Weights of a small GPT-style language model, trained from scratch on English Wikipedia: width 64, a variant of Adam for these matrices.
Each number is 128 + 24 x the weight over the matrix's rms, rounded and kept within 0 to 255. Layers, rows and columns count from 0. Numbers have three digits each.

# layer 6 MLP up, 192x64, rms 0.256, rows 140-191, columns 0-63
148099126151148124187141112103120150125125083112157153151123147146146159122118080139120092128115114115148115127150149140167177170132157123119179138132143110098113096109162111104164101167102122
103127129112129083151166135154127144092133142154148125169108139165154099147118110123142120078104112126153130141092126102099101158157161150143122125112086110127071121152132132158103168133138119
125093146090147122142126158096114087111132120108106095165122127076095144194119142103134121112125090116111118131117096100120136186183137097121112107096166125127135106159128119105103113138108095
133097128104131159148159107138117176173104148151106107119143083134125126130114145128117122074137191094150107139125108123121143115122095159114139117187126103112111143121131132161131119128140125
141106145119178121083112148183137151125156094119148144146149113118102105150130129117163119129118119096126145125136066146108151094166124115127199107104111149133116135141100086092123173161116107
155131095111170116105130129097166104109126125143109126150141107118124111162080110100140138108148127140197109128151106129130138161059170152089099097124137171137149155159135139136148078119101137
120166149125137075141146117119117101079098103100117123125129155103101110137168131106147116189120079101136115139110134118115138121132130142139116153126110100095151130143103123161137177147169118
112134142105082100112130149112088127178133119121117107120096134175105100127123128101152118128145148183127132144146145107150130134138124132097107159108115142145124158144127085168151146140141160
136130137112124111141193090102136119120087129117101089148101079115150120096098152133151131147073152142140112138168132121115161135117095121133107090135126148168154179143133108159119099117087124
162167155147153143091180118146106167101133114130105152162139139123153179086145153154107132142150112169135133096110145128166200095142136115114123106142123121064119104138126109136101139145139125
145148144152140132094150133139147118099126141158105147118095143166130145098148115138157108150173118122166130129134125162104148118128112101122170164096129155107097131164091128194139139169155091
147142073162139107127114147168140143119118130128117135144112119130153115125147062133114159146132122096103155164086129120135096148115138139145134128126132106059083107116132077144185168140093120
094142107167124130160117137129125158108117162142157111118110119117119124117148100130129138128154120154128146135142133106138166117112158110071139151129175082137102108091150123085139138160092140
096079143159106156127187142105126156146086120118111108102112132077146119150152174135133156084114153133144126148150139106153094112095140149109161118087122094114155118127132136112118145108116140
125158123146100108184127060128061137102126147127140146129121130121122155091118188108122117124125117139102129129118114129125131113109113124135114124146119115143151152105122172118121111165135157
123155144081108121119145112102137108141127159138123117112108178103090126137115129113122092101160128162107110111148116120125121133113131174064114139135139101144099145100144133101114089098098146
101160143158128081135148089107086115157121140109130118117150135129121149122139105156112167176176103159176117101132128124161101110113119104130156137102143152147109135147110138115149113119132160
141167127124145155149181114134169110154103100144103124116128071160140115089114132116129135110151105128140108172150133104151133138130165129160118127148160138050101166121092144141159125146126128
151137128112179152107115185102154170095113104160145179164118165122085144069117131109108126168101137136112138135140132113091177115122141132131096113112128113116106164131103123112139107127085076
132161098109152102108077108086118136153093113116125127176170153198108148151137142139164166148134123155139129100174145165155124090167136079114149127100117120121110135124143131155119111146121132
153137125158120118183139145102127158122091131159111135120104107122115121149141145087099121107169119158136164123121131102141155138158128117126149114146160118120076083187142162110155170161123156
103122151138131090117114112139144152138147126094131125126134094137135161139126148130169148139159151062092140129118141110137103110136161133146147136151170146141155126096141186100093130144125120
122144126096124137089109103100121140142149124102072125129098146138144110174153080148131144119095135140141127122100127078130143133138124173134130125137113099129149145166131186089094103110131071
145168145136102100154113135120141139100096107179141121160115112127145101088105139115137074142091094109117135089067166142128115121105169108129093174138141124120121093079166094151137138089123135
146147096137151149171165132100147130108094110135121114097089160131107125074138142116118152111143107166134115110158127116137149129134121126078174163099093087109132144176106119117142107130143109
106122147125124155067102117121128102121106057145130148179118123107094150134070120138123126091122132116104135130136102099100131144149155136085136123069127114104105147145102117114146109178104116
155113100137108147087100109102112130131113144113137104088106120131148067114073116104133167114097137120124120150104165118143121118121139117128095174160142150145117138096141120171141118123142115
106123129115135100092099133182127140123129125098154184173136160112126145135118112135123136113162117111075109170135122120120104140123128142170131141131182094115128169080103162067105099122085115
131126142148154135133104142203120108086109119158133107114165126133162134099115117136090100144166164120145131111070146119132106125123115145097134121120119127115120104179144103118129104140105075
130157110116097148176159109162138111147103109149107122165200125106135114135096131141139072145124133154098105113141162120101120115151134144100110118142162135138140099173178092142114148108144146
110147129115135097104095147109127121094144129121114115109103106131126122100144132152140124144139159134167167107117120154128122181140179144081092086128119120088145136152149123170148101121156121
137097092088158118127157119079129140128144106098101154129145160157115101115130110095123136134139150157203119135167084122129107117125153116108097149109125112090109118140114124132152134165110125
126070104113163126135124138147119093169129120119122139097131158134116135113111152130118120137137132142131139178130138139107085128130115097119133106069135143117129137164114108144137163170083154
141094141113141091137111171126155067148097107113118114114111137098118160102114146139136123107064128161133132146123136155142108111118112153151120129134133150138128113139192139135174115096115113
116119161151136152099166093136129154140138080122100140115101143153110145149168101156112126062183143121166116149093119128152150183115139099133177110126128113125121110114123132110138148162114133
123091143141159130135111151122124161150122133121143137152167138086127133140152149137074159139107119072130136116132112139182143095134116085133164141095097147157165136132119149122117105163150113
151175128135138118128118122125120133149127117116146154167149125125166139108144104127126094132097087153133142095145101147163092112122102116115138109116099130137152123167105126115161101145133176
149138130122114089116122129139110138121098125120110079190165146173162133073136128164114165138150127150138130063133121156142120155157088133148102092094110069157138122112150142140076112158168110
111142140123150108117145147101114100091119119158102139168156149139109117133150112153098170140136136127133168153113084112157144156137114147189128142142088098162119163079107114147089146093100105
172125110131165140153118122105116135140132171145112099146146134082135110144101163157164154104117152160145136157100123114119147147097125176101095169136083114122086143165172134139094139150132121
132087141132119129142141129116154083141143105168139128126078151131160112145104153128096121090171122113131161132147122138145154130134108132128140159155166117170117157118112167101128145129103183
172109142123131138168119126099107185120141134144093147131146120150140162114113151129147096139157165120168117146134134147131118117103183101102124089127096088140159129150077098153152102095128117
134112130145102165144157166098136158096133124122136119116102141079178159144107167141152105097115122111123129173118113125096164142155145150110160162160136097136140126085132118114107135128129127
105139131074107126111131127120167159116128134144130116148133132099152112156158151157163162126135167125119129099118131142102104162103111122145114164103167143128145103128123111152101113121074091
126133142136162116122130107160135103117104119106149074149123120156121131089162177134134145122111097119112118131153118113155154111080153120154124132171091147132129174113109106105106169140129103
200108120154153171132141133111142161105153108103142133157096106119170105130120118107154149085139136142144118114086143164100169139090181150125151161139116150140113095162137121131132147119139171
113095160161103108141094142161115119116159083102124120135156121129107167115121140135174113139108104132084122142127146149163100103106124102149120135063156157145115132117138099112121183133148118
121131154077088135099146112110079134121102141122125131131159134128088175156131124121129124140170187115166128105194125140156142138136137126160139081103110134137127122152136119133116137109129136
119135146085135172131108117110109184114115145126170107113116152106143156142174113166139104118126095093119129141142115103082121120114118126127123091113091094113166126122098087101139095115132117
135125147118162126123144125106084112136125101123173095168184127117089129119140123112127100135112127143122123148121130113113104155141139166117104085083141161102159139112131136126148156072092187
136102169143138118116156117135103087157182153164126139132138131137146078099138149128162163164129178166127135147124150120095133122122132158152078159125167148127169142110121134136106122124105122
133086141166108155117136122122111171136162106126132096148133118131150150138170107124078115155109102125137116129126129101128079135159103106163117126169126142139153120152108132106115156098114145
# layer 6 MLP down (transposed), 192x64, rms 0.188, rows 140-191, columns 0-63
147112163142107136104140173132124111159135157112078122090142090099128095165108121105134155155136110152099155105141126084118091116153140105142123146135110122157127169133112192117089160141123148
067128107126083113110133103098127184121118104134150170127124162135135124134129135135149132123145097078101077178117119157139113113150139177126118139119134119168127135148142153124135148174129113
139113122130098115138120116153146178147156137170164131115132144098142071098157114129143113164128107084133126135124082126118100136139111150125154141120172145080175159126182148111154122152141133
155133139114122110127126161133142170103124124095145134154125137133160112104135147115102113120124125118127179125133131138120120145138100084111078151097179122118162160085132145110099096114165146
116126118125120134149099112127100104136121124121147140120116139088088165118096131133097113109105092117124082156114155107165132095188128135166135189108126093141107092089137105123142117154150155
104098154090127134137111160090102113106168110113098128149100154106101097114134158098153128153172059101094148144115129125134091147143151096142104134136135219103169088124131126146142110116123135
107109107122105129139145133129139117116103117088160148147130127120160122119128100112096126112150142139087156146096111122083104100132073117123144132168141121135094177120112136170105099166161151
124138142174126176126134110148115150120149157125148114174085078138113120100120132116163153094121106141147135154155079133134141097091122124133138093110111137152116128132147167135144135149138163
125175113142115141139096131146088094135084163147092152097115092127102087100147117164120100154129121151110154100117132099114114146153114127124146139161141124083122145081101132149135142170103174
129147089144142144142127142107135161143133082150138151169097116142162122136103081125151140110100141114160091122147169125104125132110100154093132090142157130121154163112119177102162114159178108
128117108141134103143154146101132130134173133157133122150129126104118085137185127121140172133137140104092170108141145128118160131116127085104116085114105124130169115138106138106072154167128113
121119146162124109121086142109130140113108114119164068132121140133111071108125139139158081131098124104159098083142122088118086133097103150128117102078095140115102125142155121083127112135119144
104130109137100112133136139122126091088157176125162112146138154108155161131115112138162147150135150158085115099118135145141108154149125136158159109137118171130091104125131150124109132136123147
130161093146125118115131146138119141109151106102140135148190109106163106088113164097111145125129098147153144094131123118117128123151102090156111069158126113159151094126118117142124093195165115
121109130113140127142081101123099098091149081088133122123125158085093121151141113152148129086145170088105110113138164112136126147144129101161128150164123143144119151128117135131104136146112128
132184160142130077147145104160141122151140112134140106132125074134142094137105151097134138149158112110111168109139105095129116102117122147119132127154160154148184139125128154106109118161123136
158095148126169115121089181138155126108125127108140151130124140174121104122166129063156152149115120136156092134116123166139152144122138097116102115104119170125157109118155131129114108082161126
123096153191115135147130087155139089140085157095171154143089156143142134099152105115147144100127135130122156111085118086142145135137130144088146127126114141147156132125121124112160138144119176
112122121133093134152116098150152097116127141167150124080135134115132129175117148215131123138141089135090132151136140155178129165134149138153112168138187106182142118140145131136156125143134101
130103175126155087122103135178126150182133093140099105132145102135116115147134118022128179137101146127094162127105115128128117095150136121131117113159133110099157131130090130146157127148170138
114147123157124122114137114148092105153162116129135150129068124142145149077132123100168134145123116158120150155121129158148116159101178146092133104082102167074126136127108115150093141134153098
161133101094150150153090130113124105083095130134134118116143182076150154163116124111111154108132153117106112143127125144138149109139058098139118137156118157122102117138101108100138109095131109
167126106091138136109102110103156165107125161112126143129081087108110106086125092128104115142131141142174075146113124125101103143139133153125098119137141101121105099161112097099124159160145093
179096138125113109097161088125150136133100112082112122140132101099127131143133114146120120111156175143086171135096106122163146109144126150076113125095176102136138157109112082156124104097127132
124120159168101120127108157185113126151169125116140111139158111164143122143109096123142108125079138095146159172124141104138083153135132129111126120103139130148158121104104170122161136143128162
120145137124147133082134169158128091167107091106124136130112111158150081097108136095135131162090104136161163091126142120115107115103178110127183131144129161140129107107124128143132112109157149
139129096148100146131109111104102166142155071139106113120139158127103100138143090155123100154145141109115120135115119154119126098116101123094161139099148080142087138126087130118066137115126155
116129128151084114083158119082182111172128090119121066148134154148149139121112155136127141108116140164114109115109111115117180110110144137125106083180129152159117115164116143139137186119133145
167108169174131132145169130131127166157134146102107147118108116132139118111133115197172179141081105133143110137148060131122152108131126110143126129129137146120163151117105137135123124144141098
130110141147155141106097076096159124118104141134128085093127125098171125152125141181121124102134110168131055142134115134137142100088088126139099163121115108112134170144133098146130148119132111
134075122150112109135139163137150098147131151101129149158134134133121067108142048129123147148128093147148087131109134133136151098111158114129118114161099128173122138128122131154163128123113130
119145143177126108123102117197149096136101142118140096177133125161192088100083115173135125102131111126128174104139143131129117137156174119132115122127123126152156145115171120153124129131122160
125126133105135141179169101129108143144128120093094112140168111144126123090096107076127131114160139077128152102138070113127117129143129147163119119142154148136132093088129153124143140113125130
097135087168134124149115149113122132124124132119122146135134174115133093104132128116142114140108140145145082129145151155118122105097153139098122055133142078173131147111115126122149130166103139
147144176106091148120106117149142131171145115142156167106130127126123130137110138152102142111099092147109079103126147071133114059138100120155082143164139115141101120144177132130137152132148140
075114157144122152116106093157135102143128140110140119139138108121134139134105140146120125155134143146142069129136180152120122131156157177145145139110110091127112128130130104135143177125095130
113101153145128109139108124131130109104163113129119103120084116111112174123120112099110137127103114087086089120108161127141113123135119150162138089144120107145112140154161142114098096124130096
133097061154080103124138109083155123108120115107147153103175114135123082151107111131162144145116111176141097127147141106106162150120122123100144183122148107110093138098131171087131128136156110
115176114148115171127132112110113112125143136159126129085091105111165157113096103129134099089144078130119071136166181105161137091080123123119135118137143119127100105111126110118101159098131102
122091136130078143130142142139153135169103131108164165145103152117141165152129130135134134136177109128128047127147147130101109110126140122127141107124155163134090101094121085092116117147134070
091143137150124133127144081155113139117133172139144138150139086124156106164082128153142129097128162124138107131124078081106113140178118156091103100116114146141117106123142123122118126143128147
167104141164089093112137093105114102144128135116128133103128076134148111171105107183129118102159097104090112140113118070110113152122131154114121172127125154162074117178120150152116113104137115
111145134169179114130148149163112142135136129111109100122118156135095128098137145142126127127149134118095174134103145136136091114167106101135117152111137158144121125103115157173176099128150114
120141160151137148160122152099136109117159121147119095181136123126088126125121160110097082108131134076147138163096106096147160136113067121170129124147112121116116131145121122101156121106109124
124143116066116159119142091111115136157172131131109168151118137103095174138097104095128131147119126098163139148164131134162112114156117087122131143076123140135121099130102161130144126139137154
165106131122137105151119133069112138121088142167159112158124132136103143107128116151099142147151134135136213118126151123143095121127129110113166137121121082157129167148142091161099150152131171
155144140141141119081144085162148123159119125141141125159107148138163130097134072082108115122144100177153173087124103127096133161150144140112139091082143118139130113112149120182141123117132161
120112131161135081124138093142102092149107132111135141127091118110155125113120179122146149116165095146132124169108108147095105121117126149138104122095113149136122099137094151128054116125138137
113125114151145096163139116105141099133145117101138136155119092096155135114125126081124112145125182124105137121105132170126093142130117073126095122087171141145131079093131158115117143126141098
126087131149142106158165112084150128123153147145118114096134125096144143157107132135151154097135103133097187132090125089138149108123121162141169132130127162158119135135153170125105117148137136
147146102147152122069111121123115138145126162136092106128131136152139113080089115107131123133182154127125041125156131150095132136121130151109115146152133135136135155160076114144124122097135116
118102150112118165082176161100133105119162133147133108096093110129104122110161142094101127126116129139157117128137123123079145135122155131172124119154135097111140115128151101149096147134145138
# layer 6 MLP gate, 192x64, rms 0.293, rows 141-191, columns 0-63
145120111119121127131118129131118104164120105018121131123129122158157121137157133151123137118150153109092133120141090144122135135094131158101104126125144135102129136113126148125092113127184138
192184144130188132154120151088142136124113129140118127129166107180142158137142142181120114131105147145179096088153104124151137146126086117117105109113126085115184128161120098143158140148140155
148133147091136117091137152102146095142138137121159158154125122120114112156118122105139127109160114146127135096099102157135129134127090130099143157122144107138123108134132153132150111083087144
141125137103077115140134114143175108154150153083107105158142134125135143094113112111141082171140125142131096156163098110132104175085155135085053171117120091147130118123115138110152142110100122
079121123119129134169166106116161139082123141117131116140165147118114139095137145135117113140150124138120087090154086110123169120094121152121121090088145089149153158074135126142108150107123162
163136144166167144095140140081094114170139161116145147101117133127146101102120133128105103149143094118155115141109091119121111143147149141132099118119093149155127148155113114150099128126120122
162097105110141150159151090145138147125113128119099120173120138090133156107153095173097157155135118158113125145143128115143136134070113152097151111114100133169124122109129111113111163114123136
068084159159113098123093094130158130149101124131091147145133119136125136134143151155138094120167133103108109136165084147059151154146119135171163110138147098147142154094099135140138148082100104
133122159129137139127146126098179133158131074101132163141156139129124132136125104136117144093145182152143095115146102072122124113118117129133116076125169132150119151129112164149154174110124168
140105158117136162099106157119135158142129142136111120162108095123129158136170160134126114103137134171122091183130082116077153166120163149139107129112110103106111123146093133155182137140126135
125113134125156117171117092168116148156169126130140149091139095106112128121127119160118118122116104174105107098160129123135135120093130130132124134107174133115109093082148108098101115063100117
092120126122154110139065166125098131136121129123129128108129147098126084113107089154082114194136145187125139133134154109137125135130130142138132129108148129161120112132157132137139127103131086
138142166086107116135111101106131089133110125103115116143127153105131124143127088139126091133158127173130116110156110096144142185120111187139143207112131136124110107114103129162123116099099186
137138106158133146126119133086165124110107151142102108107095153106147093100135138141119114175117087177125127120174087127140129125130145135095142155112125180144140102147124131143147128134167141
117097107106106110106177157112185120163083134123105127117156115144156101097132104145134124124154102132133111140142147112148107126086089135118103161104130069140125127139076113102167136110082190
149112106133162103130124115106135126111123109142147138146114125103122120157091129148135139154106148090099130086182111144091133156105136106110119124122148164101165116152119129105124123141114171
170161155163132086102122119110119132137123131169133131099114082148111107159130136160099098141139157134102145119139170137164112117086129116123128174146141105131118131135156116130150095149103148
126152144116105135116116108131133116124172129116137120088075133135136112101126122123121087141182114160114108133167134103118141110126110125121150168117185157138147118113121110098114138081090151
142172095144143119181097100095127126104117152123143129124150110118130171110125110168119109162159111102127086067126148117128104183140135124127152137074097134134149111174154086142110152120146106
095117124107160097103120140141155159138098093090107148132110117129099123105110101138138142122141096098102103096110108113077121203108163130122114126104103122108171156139117142168158117112141134
132120136142133141097116148143149151154121138116155164142102120090128114136089130129136135168116119161085154113146147123125146147122161155086093169122102146127146152129121149107114114128136117
116156147141127083127096118145105137102141154111139141129152114082134145097139139139110128158135155111078085143127140103091110079105149158157129158148164113140111137176159127146152133138126118
105082117119121098135126110131130111112112085148138149147158128098116130125117157122087100119129165125124121144138094119123199137148089154150117129142123119130123119094136123177140156151174164
120136140135155149130135123108142073136100158142132127151098106099167109131139142124096149126137117138128129105137118122143177125140114125106106176164129116110131124135130094125131113115128090
163144171134154154124155162132140140113119111156163144142108134124158124171169092139102140133132166164122090118114069126139142105104118146142150121116094083114120155143145127126133161097144169
114148131133118117115154102135136108152150087124136101101150104180074165109102119136126125140138141074127084073139113104105103142074167126135151138118107071150106136193103103120133122104102121
135102128098146128140096132146148144167112158081117188148145126160112192084129156168109117126090134136127049086148137137130105164126144128103131136118123128179153117145119151125167103161125091
125098120126119096153139095107133157101163134077149118089125145164128116137149158120118142132143109121118105122199138137144122125126123133153105110134165162165122067126114106143137135112122118
153119128176160150106098155119119108115140168102151164088134122135144120132147148134128114157111158148118136102154081134115134161099115145131132147112109155093173113149116100152146098158123143
132146170126161116156193110113166098165139123118160098134139139162110138091159147119078130120153076160086082140149104098135132125095086103145153154151127132136122162133067126144128126133131128
189162092119156177145078150070131156154135141129134128094126099120077131137115095143119133151093141129111139123143146106068133157126093103102152157113121176138115127149096082142133093129101122
125129136101165133123112129133136148143134139129146142177104115113098087179163164114096111147086099127131111123104107113101154123103095088126120116145125110122129128118084113092137146093130110
113176107151159125157102093091122138142081162132114133077130137120127090100127110168107116160144133138102123136159129122133123114159103136076099183175128127103142121131137144147123136125134146
145118115103160087160110114124111124094139111117164175161136116123148149132090071134120126121124133168083097104128160116112095160132145169096108102130124122188102149111129112131121110078154133
095146139153122160146113117137129126145124161126109116116100144106148143129126055111138098129123121141096114158101142104121143134142162143118100123097159114114146101105127084125165113120150132
130100159150115137177170124096168099145124125129160131113138130117145137160171157146155056137151131133138134143113162098131111131110108124117136120091122152146157118118111115128146099143119120
146141109113127133090126130131103113171161162091112127086140116121154147120132139158119132121139130112142122079144150092134125135070158160105120132107080152200124112154132138147113085117122125
151100154160118116134090117115125127132149107117137109097147139128139163133108116145136112138132137129122095119145121077084102103147129147147139156127167150172095114107163138122100140084084076
095164135143169119115099160130128093109140127087128169123139137099094122074170142131117151100113112126096117135133090109126104145104092091139095106115147097095139103123120093144152119119145150
157130159139104137097107159125150090124133108136104125131129113142121131125110143114135130156137164127096125068117063129101134122111160123116103119116118115131088147120152098135115135117101134
092157143182151113137099104166132110158134090084072182104122114139127136140151073169119107143125122142106106106166132137152114131105138163130122123128200146124143159135111090155150125095123131
144124154115126111114127124112117125121092060122159142123152143154122166105116118180133129106122133148148140112128159114109165184094124097138109133128114133133129106117128137123140099148133149
145128151180155113100067122125137151125164130135146138153094136115123132123133132143145157094169101116090113139119118119127133146108180142149109126132137098139135168077102105133158169131136140
122136142117114146138111091139161150152095117125132150117147164140133111180130155140112097130104121156140131131147113127115145119101128127106082153165129122146150111136089064128154128124096109
156089157109116131163124140152079103156170124124163177093157151141157164161086136160100140132124109157122101107170138077118155126137152137150119181155125142184128076100118151125128102136096107
109114112141125143137122131108179155106169154100128155137141105146145126095157173131110133133188109126162097115167134138145127103086118143139101122109111146143090131144079119126105104101155107
146142153141133082150101137159126113127137160141196117157134149087124134112078100151049126157124106150121145125123116091103145118085130115129138125120151173135168127123109113112125162101161097
117124139155112106183112138151176151131069130116142153140160142096103123075117156146130116105133093141133123191181121113127144140098133141126100127132127160112130114154107120099097150097109186
144157158181159106086135138117144111133117098099136110127105130139146119101149124122149150142136144103106151136101119135099182179117104143114119122148140147139149148103150125135146117090130116
122126151099116128147088158155147106112122153126158151123121107151125141139112167159103114100158074125114130116183164115129188142130128153104132099127115128171106132103122086130113131141130121
149137163131103136113144116109117130133155163152162124123136127148152149141117140152116106151175137117121109112134138081119110147122159106155148152087157100161131156120146098149125112149117151